python train.py --d_model=128 --vocab_size=8192 --qk_norm=false --tie_embeddings=false --weight_decay=0.0 --seq_len=256
Each number is 500 + 50 x the weight over its row's rms, rounded and kept within 0 to 999. Layers, rows and columns count from 0. Numbers have three digits each. The size before them is the row's rms in percent of the matrix's.

# layer 18 MLP down (transposed), 512x128, rms 0.0787, rows 318-343, columns 0-127
113:502452556475528451535441458451474505419457475464571545564539521471514408615560599459493509526458567525463437551580456452549492521436523555442452515530401495497510490597414473491497561501490598530508511516581463521511563451399473562440493580549536517485559570555390493441503572587493517503460566569449539542525471445427471490512484408514483507473420523448583466497498405485529482545458
095:514505509517470384545513499434484572573484412505545516435476548510561501503585434522511546554490428553484508422378567502528429536467517428540547606395458515445540483441560544503493477604432543517515375444498544491467506445526557519479482518504431538476432407404504589567487528513508446432488526484586485458480443522426506463518494433458517482529573516524525463433509400537569520454496
107:552524463495502499531535546423505535556483522528471568530518497496604534547506539498496481511424517474460557572503454511523484481552563516362560486461554585473521577554504496561507514461493509454541486550444464505606507452456500375562431486570578472420557467540555422454586419491483524531422462388557442461554546419521439420528587562505554522481528481563475519448436410472487533492585
095:527549499480490502463479534468506429483497527539571517499524579592521475551429440504529429515418456468448536516508446633510526567513457483451548556517446481418570497485467469495454464444497460461501507441612497475510520456564587430512518514429577542401478560503420512555506540486540463482522435432465609499590504441575649451515486459470469580483495472513391460491520413454428550524557
093:525489533418554505536427438467495546400536471493365499474580524526444508542505498597509421491528505578524497521502523515504501540530473549594552539406537459544479534561538499510438489507548529551456471466475575444567482512541477505461505435449574471395528435565389595425497449506510528590499475474499469490545567555454423603466441574520426562503541542587485524432562458491438431458477
105:566503404479464536457462604487511525523461582483450501567428519580499518456542498448502570502525477533510512622490506526492564477566505544484455535522440557472509473537506504510481387553570435518480566506515517515492420411501489455523509481444501539595501562420475582454504458467537500474504585520470460430430584408582405534439558516434403428461562498466432560540552420407502567543490
102:482580502576505490556464493500444450438497514429485500532489531445540402561451487622548548550499506491485500535561539554479541524556511465596501481511539449408547543502490410582493412435574512434536497490507508473524491536478525493474438527448575533544505425561443516520587571503498417528465579395548499447425590543530424498460617506467573511488435549537486480582536519375539545521560
096:546455506410508396542504409524548487524465531500534485521456524540579536588546497488555612481395411494456522458574655481556530512437526489469496479486471471537491430453458531449490526443491450497463436567557473462595484576519505591582440536565537478491508510436485497465530475422525446458477515434557504529560408546488479498488522565558393502459495510475462551605430518503576498453423
097:517465539541484508434543555508479564436475512455536471425539566378433481467491518547475423512479602502530533433467504531503491493430522495483492551458421501461478496438527465495471494446605493580453445475566623509532547506464516500427559554575486495625431598552457458427412423499461452502524504408486517436635476494433518534471551493571428605524456479493520519540487475465452575499516
118:465431492504458483543513504470606494456466525591504459508459474560501489480482551463443451503491470546525465476474452506426492481352510522497443538476495399550449529535527605410465525547402549511483482434452525478453555499548525531490519437614476581439474440463559461464412510397482422527595471562529461514468470614540471424565491529521591496422458566483567462511506498447467439492593
096:530509467422513571517454483518552604491589506542516496441595546506503561544464504532492534486439511565504459541474545571471523592481373490534474498451503619599379460587438536553525405491457441516449485423523463501545526561586532532519543471584460439576544480542458571491559545531504410557540427550517567488569462475471478500516520464533495515552505441526518540491538465457500604528589
107:504390502483465499547541501516530498508582523533463452533394471533471553445491473588436434478383527447493565496481515508380437517490485549422501386538494574409419481475544621475497445485486402435609512442488457559450444475542502451477470500547518438469471526450558570484549455497520615483570426485480502453532497444470477438589502532501514538455525447513486474521476497554430553538583
112:491484528589476520582558506495434452547554513523559527576462543461452516418460571478453493516615486553465467472500439568458482542477522516482544464532457482403585501566479498487528565496440596558426480525526531467521487547406561447626620446622512492441524451494453500537481489516556393531472457516506454533444375522521455508519410461581513508495476502523497484520483431500502475445617
102:510482589475469566490405489556538557492568466487536492520428487572499498507463432606468450539521466500384471509470509540362511461499424541555525636447469484410534505507450458444527593475590523441520525463487481544490486477534515468448554430404506545559511526423483502486519537519532491511426566444483492647548560450446456560478460513423487440481494517514527567470574487491442446587549
102:490452432456475432579535499483393559465472538506417520440503543539579460509418500499464536495526549554448535385446458448430577524506572585543483496545523477485455553416447463527464554396531480545510537474530520441585499424487640436506424531516474543475463471449575510479472506563531480527537535486446466533500521463492437471375457510549468439533600502505542418503443478407541418477535
094:479562531404425484505493503381513565435638547495617471445471534541440497388530418389527528468571455513562500570495473481399514561547498491494542550525495566471618510504528500465490444496509525550503541471492478460488469543597589560452400467504501503439549522437489454473513488480480518515524473577479489491507510499573519542572465549520405529504561600534520462457499576552502463521406
090:495481461508525493478463465516480402459523512461508462553486418450550475533424493511577491511466420465503555475436578504487542570413536464574423479495485461562545410517469547571504587442484503505494489505495528465468483505593537464469552517582359623463509559477435399510481577421466507484480527441486416558528549469550558468425404489485527530552550512492507466522421494476353573439473
098:522549487524432413564507460519514506594476500500528453418451575376523477503442462462515506574577591535572526487454461543546514477417488580481489557546505537540436455483458449504505514486520522559467544522537516493435517446508489486549495502493556387447462424589469444436497567560489552548498478585366453585448491443386537502484486539542520507479517585405523464524529492502539512389598
102:485562505392516479491495490445590500506535593489462582530486490497482497456563474440520412520488429538504564602382460498469469569485514608538480346490594593471578504488560454476506509462542500456485517451477508486492499573476550512549477533503479544482531523450511531493434514484508580522473514437418412442601440464538464599508518538436530516527457455570562535434515604446499456549575
102:486483492511481538524535496535517460586396541448530502521581544511573559526509514534494509388552526448438522595441471491483562506537506378420413572542479613530541465450486547472483507494558542493393450470524502484459485489478509549506568529581452617453486330440506440541528535603577489518480519474549436471528519507463517472565578514498477507439530504525601504530439437515469454445485
101:563550503608472527612482500450411445445519432525521557502568557524552425446521487515477507519569472520513628513468459513469476473588505482487475575547469491512530393494529469524421472432485596469451543592409493459554590501525506485538462455445483500482413523418522533407531491523410558597482475512445517459545495510468480568520523596539529517396489572451513485545608490502442457467478
104:548500426414594450541526574370567446495440493388491504666563500502458502560611424496534532470491483431497501427401472475477438471397570465484513456457500459554576501557499533506494471440485466525541527561529520484433524436420535601553460456481473501490430554500515502532487520428504545519509510517502443503493489541510529523441540494539526520570519467597491576449534429592500499446458
102:424483566538507595391514445486527520558447495520555506495572426501503526480415559397419452513446510523535596510553485519437481503514524436517502546511515454496531532454462580478441485466595512511655551494514429539474548471580488488479513517467528472535533535549479500401449509437529485416587483592489516438552430517540530539538566443400469573532532431464463544480501533594596432503469
095:519482597459500523467549502503492538491571554501493485544534488536530513603449523493491506507581520552618486440478493524573531547515470563385521522471509491461486487525559385479517491419457494416460446500542479574484524547502433487493372558494522464555555511493496497432440486480494463482495477533424570572489566482436497606486500503449438505496529485567531530661410656447538440567541
104:384500520471475450598456540551484364440412497493412476483428438414493577411534553512476551519476523570463558507508555507550504427503479567487490581417480507531541530500493449570504512492533531485450490552406493441524419452521424466526477423559478468461464513546564587476552475568483507486443534590483438520497509454572474495522518455528457474613458442531466468540377452541501523581555
107:553439547403501552536457525522469450455579563521460548520495427454459538493485496472550487524457560506454538480488495563411490493569470451530506416502445459405479500591519508528426505559466548507540526509452602447501403517563433566515496435476567474508451586458512503443554470455474506485467517523488512580583455413567516564603353465524409590491535432500509460492508533411491412461445
# layer 18 MLP up, 512x128, rms 0.0786, rows 319-343, columns 0-127
091:504503442512430498535439464461484573482485491489567504550508544425490545464473454489471541477507473523503518491572548516512562513467586548609451590598535470514401486424526482541445575419597505435503512538550588446547468495449555420528523468521522436480467544443429578459445580498509487486510556567553577503595432549443480462480538581549511520394432444457494422513424552455536417564541
108:470571528371517558541513552532423530512539551461467469454442545515520585559562500598453569417601528599497585535446424543495516482391463429504390548586472516461536497504410496417456577488507525434480485450513503460559488524616525480460546474546449441549499477515529502512437590546475480613491560509519584497497436518598508482489509513562486541503498469527501561456513454466516453473500
094:499549555423494507482480565507426431585503474472505560521490503509509510449457514515531540507549466435513502608457536440565585503485527487525448525411487531484443512430440468464502586587495566519571492560431458430487501515550450577476544399510462478499511552536551379534501522632635589488506594517448538452451540467524438487533470584480534392540451480518514518461467474433500484389483
104:513444473510479485544422520463508491459622440536550494550524500528503499453456601587466496542453562486392523400500448433541434528403509454565466509518432476502419488464479423557503499522470386507524555563531424527553492499579430453473552389472488481542493463447497415528553604477548380467499493560502512428461434474556574570466566527503480536514447475509536539586493483512471557576499
107:539502555494515454431552374550567482397493592568482497490525423495454562497367526482499472510527473516485488566497489526520433486446407470509470517519590466438547461482544615562530512559438509476517505461558439513473489604522409489465426455550532527530601562427499517493429533443438563474433474473557509503527526517423581437471581517532519589435549408448518470480455451476499476444527
101:513557504512456573414467411534500597532504533480572477530525368441588500527425479530463497482581498480571444587410426416561553495528486530398393500477538532484499488560490468521496452535460467460494485512479494487489565558488513397499478515521492500490491469381566588550477496523493583477579562496494563540586498547456502521561408517445511510494553473395570506395473468419480460518524
096:565432475462556508545406505505554432499488612467530507556504570540492468397452496587527502536459472542547489508466326535502581428502475515479463571546490497532543524529453431464502498371478405458453498470530540520507495458524538522540495541457539450412531501476552504403548516543497517543534479520445552543518498482598558439504517553531579543560546539469522574373480422430537541464573
098:486470539508511546482477524481416398540451540517453452497526542471464506504561474531453537464509493514478635507526473564509497440513442579495465507377609552432555573592562504448657511489581514362482562443515449515493412581479450494506430474452465497551441502534534498490579447491495501468473500585535477617531474539458452440506466546490522532463548530537498492524534567431447573554495
108:393597507508532641606577564432452496476483480473436443448412481525462498521391553499492498441541414514480469472421472524435523521488557580421479529464540479530529507509618447478516561477442577478495535448489437540577457559555432525472529504541454443495393431489411505443484552495511483531456462549532525524514503539481539459526532581512506479408473515511570561551532455418549541451463
093:440525511605540420501486503507526435497439382470528468529530526487564406489482526504514476515543479527559484515514466515560481541462522519541514486576479521466504469480447383486541474503444492456455589601389514534526459495466549527481623459416541520471517543590531448560528424618488515385522569481560437514543526446503516472439535541366578504559538518519470543558502503515456393443446
110:527421494561482520431512530530547500406530444479564425570510471416523514554522449500525363549540476473395513472547562530378510531592599492504393523553508541471549566521507515577436582532469535478531475499487531499429490469462525537515544470514534449566573670439396446538568538430487492491581510514456562501484532450553494546537504524538446497463525574478543550469489473498551525500530
098:544463459470499506408395513498511447402518510472387538471490459512566605522500471606605502436488455522570484512413556554493556558469388526526486526517468527415497502518455614544435486466472515362639525447518460518462496476546467454444567491497508560508476447500439447414464496572562563445448520555512488424477459543514534420469468489499433505456477545478495541484536549467532541528512
098:468454394485571408542564558493416517478456549485470527505560500507506552517517387454469523497480502483565470502530563557553423576492564486379418479447505529483482435447500491567453476507521513526500452491508458569448459626545532472515507535521547540449531521509567419483384409531519568463482449515508530547489503608539557500515575556471493465457444571549519434358420491521433566504514
102:503456491438417517418475442500528529515452507524430591524582487440504479504515509528514497560511471483418576406502480520474475501467477512561583534607494572462491538355562518485534543511475562450469416483509416429452450439538487468499435489435556539429556647454545550464499499529546464490495455615521550564500502581541467477627496451464494519481486512544512538489429458499441558592451
104:517513459522521403538494478480498471507561576479542475445496438517498463428511569478476631491483536477488520510530524495440498466460450475528494570469490603550493471492504461603455548547651473417564591500494477512525460493536545443487485469479434517567492462515501429426530449499483456501582514461551536459487532429502498516460439565488382414507399453417574525440655462475453577541561
098:510492513516392492527520470582514551464400565535522397548415487457469538485469461693549518445508482527552455555507509456395407539449483473439562519514460480487501511455489467485427478544426535467499452489414566472455513456489566509535507569457485551528495528468428557452515417568546444557517491455589459439403385409492507507436561472506459490494565495469512516454534483559475430500505
091:487430482507514509608505527466518496428592423401580482515594559493411534529501485449472629490488464420490499541454531473514536499570439440456491477510599459483415575448583540608483453408485510508548523444548551486476388532567528469511529522520490416534511557483501591461473449508505538458465491577527542437474561469507439469522514533466443483616523405515529552547482531523519495587544
098:648510534517538560526515455505532460450486535520505460434420432456523474659570524518449491388511439464510488473518467513529550518535535450576492517485645449452488466450505462415465494519475416599454494530438499468510491469449416387563525514459505475553455618558419464582494539463423517422491533604537542544476486495512532465540528506499522474469486538546561530516462485425538536527502
109:490459574471419547486417431508500410510463491523494492418460553480546543463560427476465463505526536438504520475542477435425551429586429484478440588571437490577548516501541416488456528607515463441471482475520520510475505552473538517424610451570525486559496492464496458505499483568524466616481551557506490532496458415573484542503569417557520524424546459621449606554496501569444561489455
106:469406473379554563487508540475589522482541462451499503487443557472508512480462485551555512413529484492485445499496479443489456534412423433543497513580559551556481543441437497577513485371468479554438516559555483497479472443526473399551417537472482520546531434570520621589513546578511583470502448499444486391553469534505479360482466445494468537488433535445435450496487561543538473508515
096:519471465506556503578439512566539506582436480459592516559401553536540440465520469505553545441553556409515525550442420513507522465463492504483419561473460531445407550554670540463440435505504476422465465476395475510571442476491548528495497438595504459520483495529544545497402485493464497472532450417504537558583456585520488533467556469446457415505433546520515618488462511480477500484545
106:476434497487532550616503533409524422431519473561413486424453573464529499558553512519485514474533493523510464525484499509467561425533454481478494547384407559565426512540447463531485511475490516471444430564537541447499472518461509509545419594594488489455486533464494464518398532573542465489574496515419545546569507506522616593497515602504583541536453575458429521467525459589415478544542
119:442493488490474517411543501513406417472551621593468475551489535502547553602429524519445474510572391476588486470491495551493438541535407530465519522442428522498446541521495461459535502497497476511458414490494516486499488521446472451523405477562446563532448601408462407519488460521509507493507528501450557478470552509440528523458524510553525497508485420477496560640476616461561377576521
100:504518498539555506538491442563604575451413561578515472544530472494429506490450576517526467521471458433527583462417530465476470542508508589538470567513584480510500537550465527576515576523506437481446492469468509584496456394497544581450501548376492519468529547526443460508408452460577567489575472388520482567540410527472564444434532504580585471537532565521445463501532481476517499426415
107:423490478441486530454464518468505522519434530533516419457544518589506476513454490506520533501484470548571515521498419437498469561450438566443519549538519630511436416461586443469492516550502498467553425443559473415549462452527537492460490477562571439538531521463470402529501517472493524591480485481492475517442507522326455497510528306490508399486561471478590560467491550525493564495470